{"n_layer": 26, "d_model": 128, "n_head": 2, "n_kv_head": 2, "head_dim": 64, "d_mlp": 384, "vocab_size": 2241, "activation": "gelu", "norm": "layernorm", "norm_place": "pre", "norm_eps": 1e-05, "positions": "learned", "qk_norm": false, "attn_scale": 0.125, "bias": "all", "tie_embeddings": true, "parallel_block": false, "init": "normal", "init_std_qkv": 0.0218, "init_std_o": 0.00302, "init_std_up": 0.0218, "init_std_down": 0.00302, "optimizer": "soap_variant", "lr": 0.0051, "lr_mult_o": 1.5, "beta1": 0.95, "beta2": 0.99, "lr_head": 0.0059, "grad_clip": 1.0, "warmup_steps": 200, "schedule": "wsd", "decay_fraction": 0.717, "decay_shape": "linear", "final_lr_fraction": 0.05, "batch_tokens": 16384, "seq_len": 1024, "doc_mask": true, "train_tokens": 101300000, "steps": 6183, "dataset": "wikipedia_en"}
Each number is 500 + 50 x the weight over its row's rms, rounded and kept within 0 to 999. Layers, rows and columns count from 0. Numbers have three digits each. The size before them is the row's rms in percent of the matrix's.

# layer 14 MLP up, 384x128, rms 0.16, rows 43-68, columns 0-127
081:504526451564534454577588404421533431476526447581377472458523532386493403465527433507487591553576533446512492558482558545452500509555430539486449625551479470532497511474473515433492480494566500530396445545471410440541522507462495544543494574499418546482466502499540445569465456478474497511572502478540391512566516490405499552492503419492479501488600528511437554498491435462434486463520
099:542502534529538428529460534528459465561488527471527465474481503466474485529552439469528559509470584544455508506490607536451502465485484546549495477451495378500451473471485484493480431515382427553485498442518467459506587517540519526545471431562383536417482492575596524535565533513465484499597487629482499554548426511416472485523496442428455500475523617557461567638404562439455518458489
098:525476550604491463455436532501626514416449550516481480501475501597482540457501443436505516547392474418496460559524499511434464448538550470568499545475475478546457517437482461472489558584471508463544440510497502544474476478549632468422449449554469478464455552506524483418504585536456508479417457484453501484581536459443580521439474440528488561548574451633380553491414470535484512526435
104:547476570521474483584475529497470568641502524495568434540539560504585417439527569525460424451521436503478511508539473522522530519426492484465512481544525554452564421452508548499411487488510412563499463500489511517497542486502550559471435473543417525457445456564431513426494511531501514532531529469424514365603520515453552576564476474486421448442546503555531496555579464461399444549369
094:537386361461513433442551578506539494414510452471561482554413475512521554570466537578543556501526563480414494435486599512489432366453473556534491525563442536455427480519366472551552488490502366540594526502470466447528452547580518474518495493466470581504447519546522541507526474526581494508499586502493486473590471509539439550513543490468525514522554507598466532506511531492521474472536
095:509517576507398505634527540485450550520389510455483469518514501413512514501450457498517523499523450464508412528486533548494531424507559461493522494570560511515546553491446561524460557517548514563549373624485439460558466500462605471470402406507526521446562472526583520526491530429447508524605466581490504454483423448501548485501622481451539494575451556562468457545583466551498528490477
094:503508443442527537445475471549550547383530525454569494455544545479506529476517493539480497487514458472489474564474396528510434490467476478478476450419522577546601575421441511515593514478593490472443603391479568591499514508581504517482481450561466506617452522532552527500538544492486442515484491430530463510413444445460533425551481574481374491568521518453537517394395553547471471491454
102:498538491511547409563531480553490479571504585518528505580566478477552513515437505460475514452530519535392437523570464476503492446478493551371451510492496520526512423464468442463463496460552487608460527422511544446526463533589442426547455403397427447482380433424521537510501514465448586568427527510510503538431481514467515520517501443596615485463465492485483448438501403435484459451546
094:596507463465459494568438550528497396526369401473506565513472550487477552448557486591475568543528521464423527483481519513419514432446457543523432361479487491472504537531460502536566520414497450392473508467520438503561576481563567506582578542518555383511474579499425407424520496492530496555495426518525549545507516536410449463440505459506524541547514427503545453456521499532504489490456
100:575555575494534500478420542435538472451534532548535571508541601468449453514511480467440542433568545518490547453515533479573533428449602485518627438447606516491510516491520377566457583478552524440527459544568470486450550557550499433476619571495425512475445490430473414560474475523518486454491540484509540462502471489436454504466464478449554418470394562442409487490482525518432514506476
093:488545432502519526464572583491485427466455516491500504462491506433461489466441525443546559523546552494473465576477542573398576531489520509468491471468557433472595458468419516539568448558477531446516548553441521409482393529546527473496497550516545510459366564487512471405500464438477547479521591540518547372549440584534413466465524494561467411546482416563520560506536393491514495466560
097:536475490558468493399423500454483490491534451521519430537450481438537505493532516569475586454488534439506530457547458479522425581474548479423564546468526420536408535460521540528543493476535610558480459417556607424541512467624495559464480432428510493631467586495547538546467416581480421529506447573510520478496545523511540513506428554473509487556427487620499504542432537506440463461489
088:505524550490515498431523510457409543440560505407503516552520387476455418515500498453556459546525449471503493470475618440529474472544574486538536499515513465435415574435524488501554500486407509605446501490558599518534512525471405407504468520468494467497450502516489611535574434538497451439562508521514573497417490427435512562456486399486568517595550437530504498467426586500414496447442
089:476516558473540388494508479538525461521505551457566493573443565581488489568548397498513428536499447514499565526547531487525490488467532530445498445475456521576539541465383486513452453468505527321472528523521509529430479456443439613520578427537434459471548519516515532575470443514509509584527474543439467453451448479458409539476535602494519643486585489560494511561477450507517542498436
093:484452580478574506566438518482485461405499434474462562592532556424491518502585539464473518493457522569513550385507445586459619506581500515517583476420500488477482560510498490524442453513628454445577458573515526524530430539496530390523485470478510464493505572547518552472468661566452533460549466522543566482487512508432503430486529495470489462440484566516467546513512495523423453467396
083:509553484565492523521454505493404540514497565557564595460470521461501546569549527506516452473508461580467421515510523530509496506556520566562484509500411562525462516647509555471591448485497383525407496497481560525508432563550401497566413564500488534508448474420511480466562473407477507503521434382551510599472482532469528458572504384559555534482486541487570538479518405546515505451450
100:534546464449490521452567486451519552464455498526541477514507617592476536491636465510477447493558551459537460452514431517477475595560471534592513459465501452511554493482519560524562483427402409478550491525484541523481494515478513486469528473540466551463551529569511587414460559487560450496587368423528453546503458512579619436508444536460453488428524536498386456553539483585472440518548
096:500533492500496520508486477503496462538401500546454545433550545387479489448467558490489511562589432592517420491490461485590491452413527479514526574443480519470492552438477477456429509532455628470438523515573466551542474500417523503442463507523464448536617506536361533483443512545523473542622485580478542495498537403509562492477429522577494492497465498546459507504499552348531575453462
090:538491488380523590461504547465435596503475460513563563466474484494541496457449462619450422491491416404565437494472477532454526537544441441530459455472500528471438552515463484495574690503488487526465568481428478579530542552506562549538608505465562492419483506513512575440513548519490509528599447560482564522516526518531550512509441471533528420508442500509528519582556579442515521474562
090:406522485524540424481495478448460493486579440500649513458485619468535564557520483490456524524465474597609512443574419588531479526597547508504511471558494395485477503508563521331485470440476506524534528564449468486488556516524535505520493416405465389454517529483446564507490560446511535503489511454500572473471425476549423517505531406498509509523459415514499411510512445511509489471501
091:445549573607501440438512534472496458613545534535484460416527430434604526554471485547452469538466520601457512493486431478550513524459502499542535435456534484499492570534518505477385532456398526394488459542508530519534550504424512494499408491540504470578578526567510505571516417573486477470486570512532520455434505455462523485533466597645511560593477477479465478573425486450525504481430
100:447522513473562611527453502443444402554501481600507519505492431435484531504514400444499551436486517540466546433411501521408490605461484518505455490444539516512451541564461601430422480463487611478480470460491480507540468588438504503495597608459514433481469542485500587502494549485547499476493546475465465370473510513457477537482467438517475490554522552441586437399469538586447518557545
108:471464515544451536594507541485382422538588477514488491530449507495569539382516466477558581607529491663506566521528429508538482485464511479515437465489602481485581503465528430430498548452490522531434542468519476499505403490519477459551527589531513544456570535404572498492451474566549476451468538457547431474467526551474436517503479480514574471525445495540554502388523442582527521494401
095:453445555492524478492477530466504511509496480429554586430491473475565577502554487470528527477523448522557453553426510526616505544471474513443523501455473450488450504534483629437434518427547486455527486499538508502538475466473469479480488525500478485586498510510572489598438603598533346457427433369606461398575479448481516500465547411489428550485471418427508525478548503554447509520466
088:466538481507542498520524568517449502425483535499515533563524473450573531512487523499455522384444516530477423515420511490487452503496403505510504519566618500464568506523531442446515542506452521546417584430471527603639486599539494547457513471613544497525430491438513515555558486529583536509442518580534502486441456540492462458542593459558524459453534557492534458487566416578396420416497
108:473487599530561504516501522443494467538463463448423476554491504495595463511517629479508444521561456574496464518467496492548463606531458521481535566497496536549524487546484476546511513415488521367556565431538528504468472509452418468569612479531490504457634542526545533451549523401397458400482438483407497506495519509492449518555536461488394514573501599516524547480523529577525565454440
# layer 14 MLP down (transposed), 384x128, rms 0.158, rows 43-67, columns 0-127
086:494465611579466474361432508581520468499503472507577448485470417440519432551438539557570551519422436536444571524527583495458512501548509477553530398519490531494500520471511492558500481510508504467564469388595523483472452445421534467406580516484552501522451454575479469414528425482532445613393475440474601490477482545572490495507562620456519500510468512504485494504517491546459485500540
095:440462487528571580451550469479494506494484526526457492400413425469481465599541538509436457510517503541473524597512576527517600471422478426518499521528585429557570517517552493458516531514462517529513492437481562470440449408559512500524470532449453602499452554472517456532541474507512576571464420505546493507522431585555575543472422488475482505564588619448580511473417517564587515599503
104:432463519522474497604481532425541485464561510372588364554546511530529494565592542407482469599519484492518580450461447469524521486552413581496490535444509502480548451490484598500456521505535461509426525511583495457546454552606509563527402524546436537457563541498450470508518486564504488433485537518508431488508587484517500551511570488599532515524481386496526484536494558419439572490510
107:553525502595451426415481438535552487454504506499503555554515530534427580510556480489602504479521422462512483533472518489497560474551531485398491494518549462476452484485572480574520544573493546503615440508547504533594615551491453376606531514480410575578445434492429571475437463434489452492404556452425464463514507489517444478493508495483514526492488475528605475486492426414466438518435
087:580472464476418470542422522504464530560465513544399428452455511510482405528522527438439468561521519585487490535492509505540491568567503450490443435403532567506476401495459523561484497451527615465459468474533504498406551522458536520500497572509502491509411495485375471494536449530516514480606572538554410475498434397453554496539509561529403486579501587556496355509491502512522530469520
095:518500478509408544622580482459532478576442454496499552523524468474546507468468426442492503579411521489427416513468501498499481505474633495513435577487516481557455479441540558492524473463511436450462425457560499535542461441476586472530463425563553540531529413579514517471506543470556453513478467530499492440517506531534484529638529570534463429484543429517613449612545430491621546527509
094:476545545517539519477536495449442442543465483475504597494491436406455551519567453497518474463552587459488562475563490503514470548653477517469545497554474502528578509432414516599474519536484567509451641539530482472528454578459508531484483467552553541478565604455446487519506573505397495520483474433540468533514523499581570514469561480450458482593433341487457476502486423532578474496527
097:573490489402544500555573530520446558489530429509446519413416559421554517455486495495548459435446496566546498542475579474503540506473466491367530455547518494444482434547512470464442538532393479534429501449414500487579465449422429561450478453503541422567544456468465497557433505519524484490542423593480466529495525513441428482571497428454476484565563504488511537501417374571537514418548
097:482426538520572443532413504524561499535371536450467374543504552491464603515513555573551453455476494488517533463538501467578515528476502494536494613501513488457448466499521519459570445438509540539532540489558505484607483468539544440570463550519427408459604524517434604441476536434518489453554589422541571580498489536480445529455559527550530540549505416501467493571551429544452515529444
105:495488528490567470463485535540529529486504516477487464508468474477535601531452497517524489436552502439530571483510418473455492511533473524512452430508495494511497588477488428528485586483488554555471449420556431533409522453440504540483371488467377603562553553484443416503525567528538373603512473426575468517594556556556528538499465417499562479501422404472562376545481541536520490511538
103:423534488559532505501502514510523532569383414522475471455443534478433461558464508407501496558572411582448495541487665430560465481521556440449613413522513404534451586533569502534470487527493519451476560461496482499509560466573463540443486578463479558478458469513501565494441468390448557521484525508475518607509581552543482505540444463476547512563503551445562499555585513515464483478493
091:518573555422453458551557535417523421471484506479433517407538483520415537427501491523454422469539477441502554562509518509545597504525461557523506552483501568506489474588520515449530547500486496491550651479464486443558445487377484502497382636569534464489431510468454502483547489451558446541474596549537608535457466517593535558469446515544473433463488476587462509513534492428522478492498
094:452460608529476483492389502537506538605434619530483447462580547587500521505523497545513490587519421586413505493565483510506555507462514565442439478421533467468423466428521504450492443477523468437489487462496553514544474497498588445491455482507521523546483507481599422456433423456496499554574506470557568506530441517523496476417536450532459482392571485447504397520609473431558471532565
095:514507562422451427469487503666523504590473586529490440572511531501403539587486484437469500467520486506576522514566544542491501635516467480448559546524507493485509532530483444439488465542467523444468444393511429515495524395522530483383545500625505462504466552500533492495511462448534452440421532497468500421425447475450436527542564577522498589459512462521438444440565492493525463442519
099:430514548454562528446454554409523569480502519471510536474460469482414496469511505557452488443470531557598510474512401462476582612503466427463479526479475488596458492531530482470554570409487483529474417410476444550521437416507446612542491449531541368518506437494569438547501596435446475522459531561549482436513525510431557416536484486375425503467502538501495511523556558464510530504540
079:493533452503459413478478496496554438495386478487489530519536464531454526502403509639578525555546480543476560430506494484524471467466544492527521495535663539525472493401501446429391604477566533514574465488489456484502438417518450449423485438499552464545558439539554548503425497565501516496492566541371465433498506477427504514527507428454445518515499489497486453451446582501431417492564
109:553491547515548454436412600392451477528511550522417522511458513519495498567486470451490459469486418456535587559468522486552475548424504479453458437436459597388513523546508505485430547532535516484444581530470467515493533449460551483470565501490592449446433588503505531489536528511442468524584485473535470498431563494580436543424507526473549574531611403422514448435545576380483483481508
099:559451478462551536467396581423548566444420482521537433564445408592559453556483434590556467521511521527455498571476534457462509579506423587492433564450555532482436510547496626492555455478505468497580491546534510448504438453494483495509502513471476594507514517549534502491574460456393518437475496470524486518453492554373502442461516376568489483489499466462550555499437542476432425523485
079:582462510584526423566527482545523518572541562440509454533532497486439574459570570443512528510489537582487603513508536433545438462517547460478647489492556479513538540551552532578509418540419513478523422527534574435520523451493462419436489507547458529526543475528480463527554495523532462546396517462539378475478500505428443529463567503455454592490520513455430485421369475563451450475499
096:472497481445475605477461529446470489458430425492394439452523475448556454521458498526413598536384495487424495625420536544473479534462557460518574523572446547462439491419385490442470482438571457424518532541420526528541423478508586450493407416451552522524471474480495481469501502551500439438460488420505450535488586491534437450493527504521508577467514511486485550485597475531522539441533
085:605504417424597536475487488560546440360422566479515553553536601393526466404515460478514534452496432490501478478465492514448521545558520531484569429453519522510539480510391514453510549507499530491552592463481519461539499474418478519543520403528490515450481593440524563454539504515581500555520463505494539443618474554504487492462502428489602541528448535494543597481523508495514450485622
107:514549480570497503442403511506497508542440550529430434518470464505552413466521525582500563501477480531438450479438528447469499492576516544460522520529635486521470444537532565507517495523502521488559450462595461456474423589458486528516563505600509422622531485415544534449442561592467375393445488592502566470471552522494488529503502445506442551554459408509451536493513397482488501580507
105:571486493521518491456490516489516482521464554516398373539496488556610491525559403482489469505495516523433473505421475485496586513541514497468547438440458524520446450424465517479532440456517505505473532419550566514549547554578460587556472512490485405508560394485607601531525565590506534462541472516418463496481490505550549555539429471451423574458489540477456465603405597562567504461493
097:429511511535482467469556516577452528518485514443465559448513464588459513493482627495587552391607476575451516495602569501454489460419498466529484492546547458444532498538486508471560473497484524544565490521463521538474634485421354441514443468546544578496502521529488489540539616491558469474450535527600567455510545486537532564484528521472453463401401539506506519519478532464543422431520
085:618413440520467545523457455522450498461528577520497567534437481452458507468457433461555527532468608448546611526521535554423497521502523474550454591497455529557448502505670515501541529500533524480438465575570375526469531500524581467490467518500468553511547536534516534510519448535544477597495425537494521536523568447586474553481473459491494602524562538457528491481414549472611572456501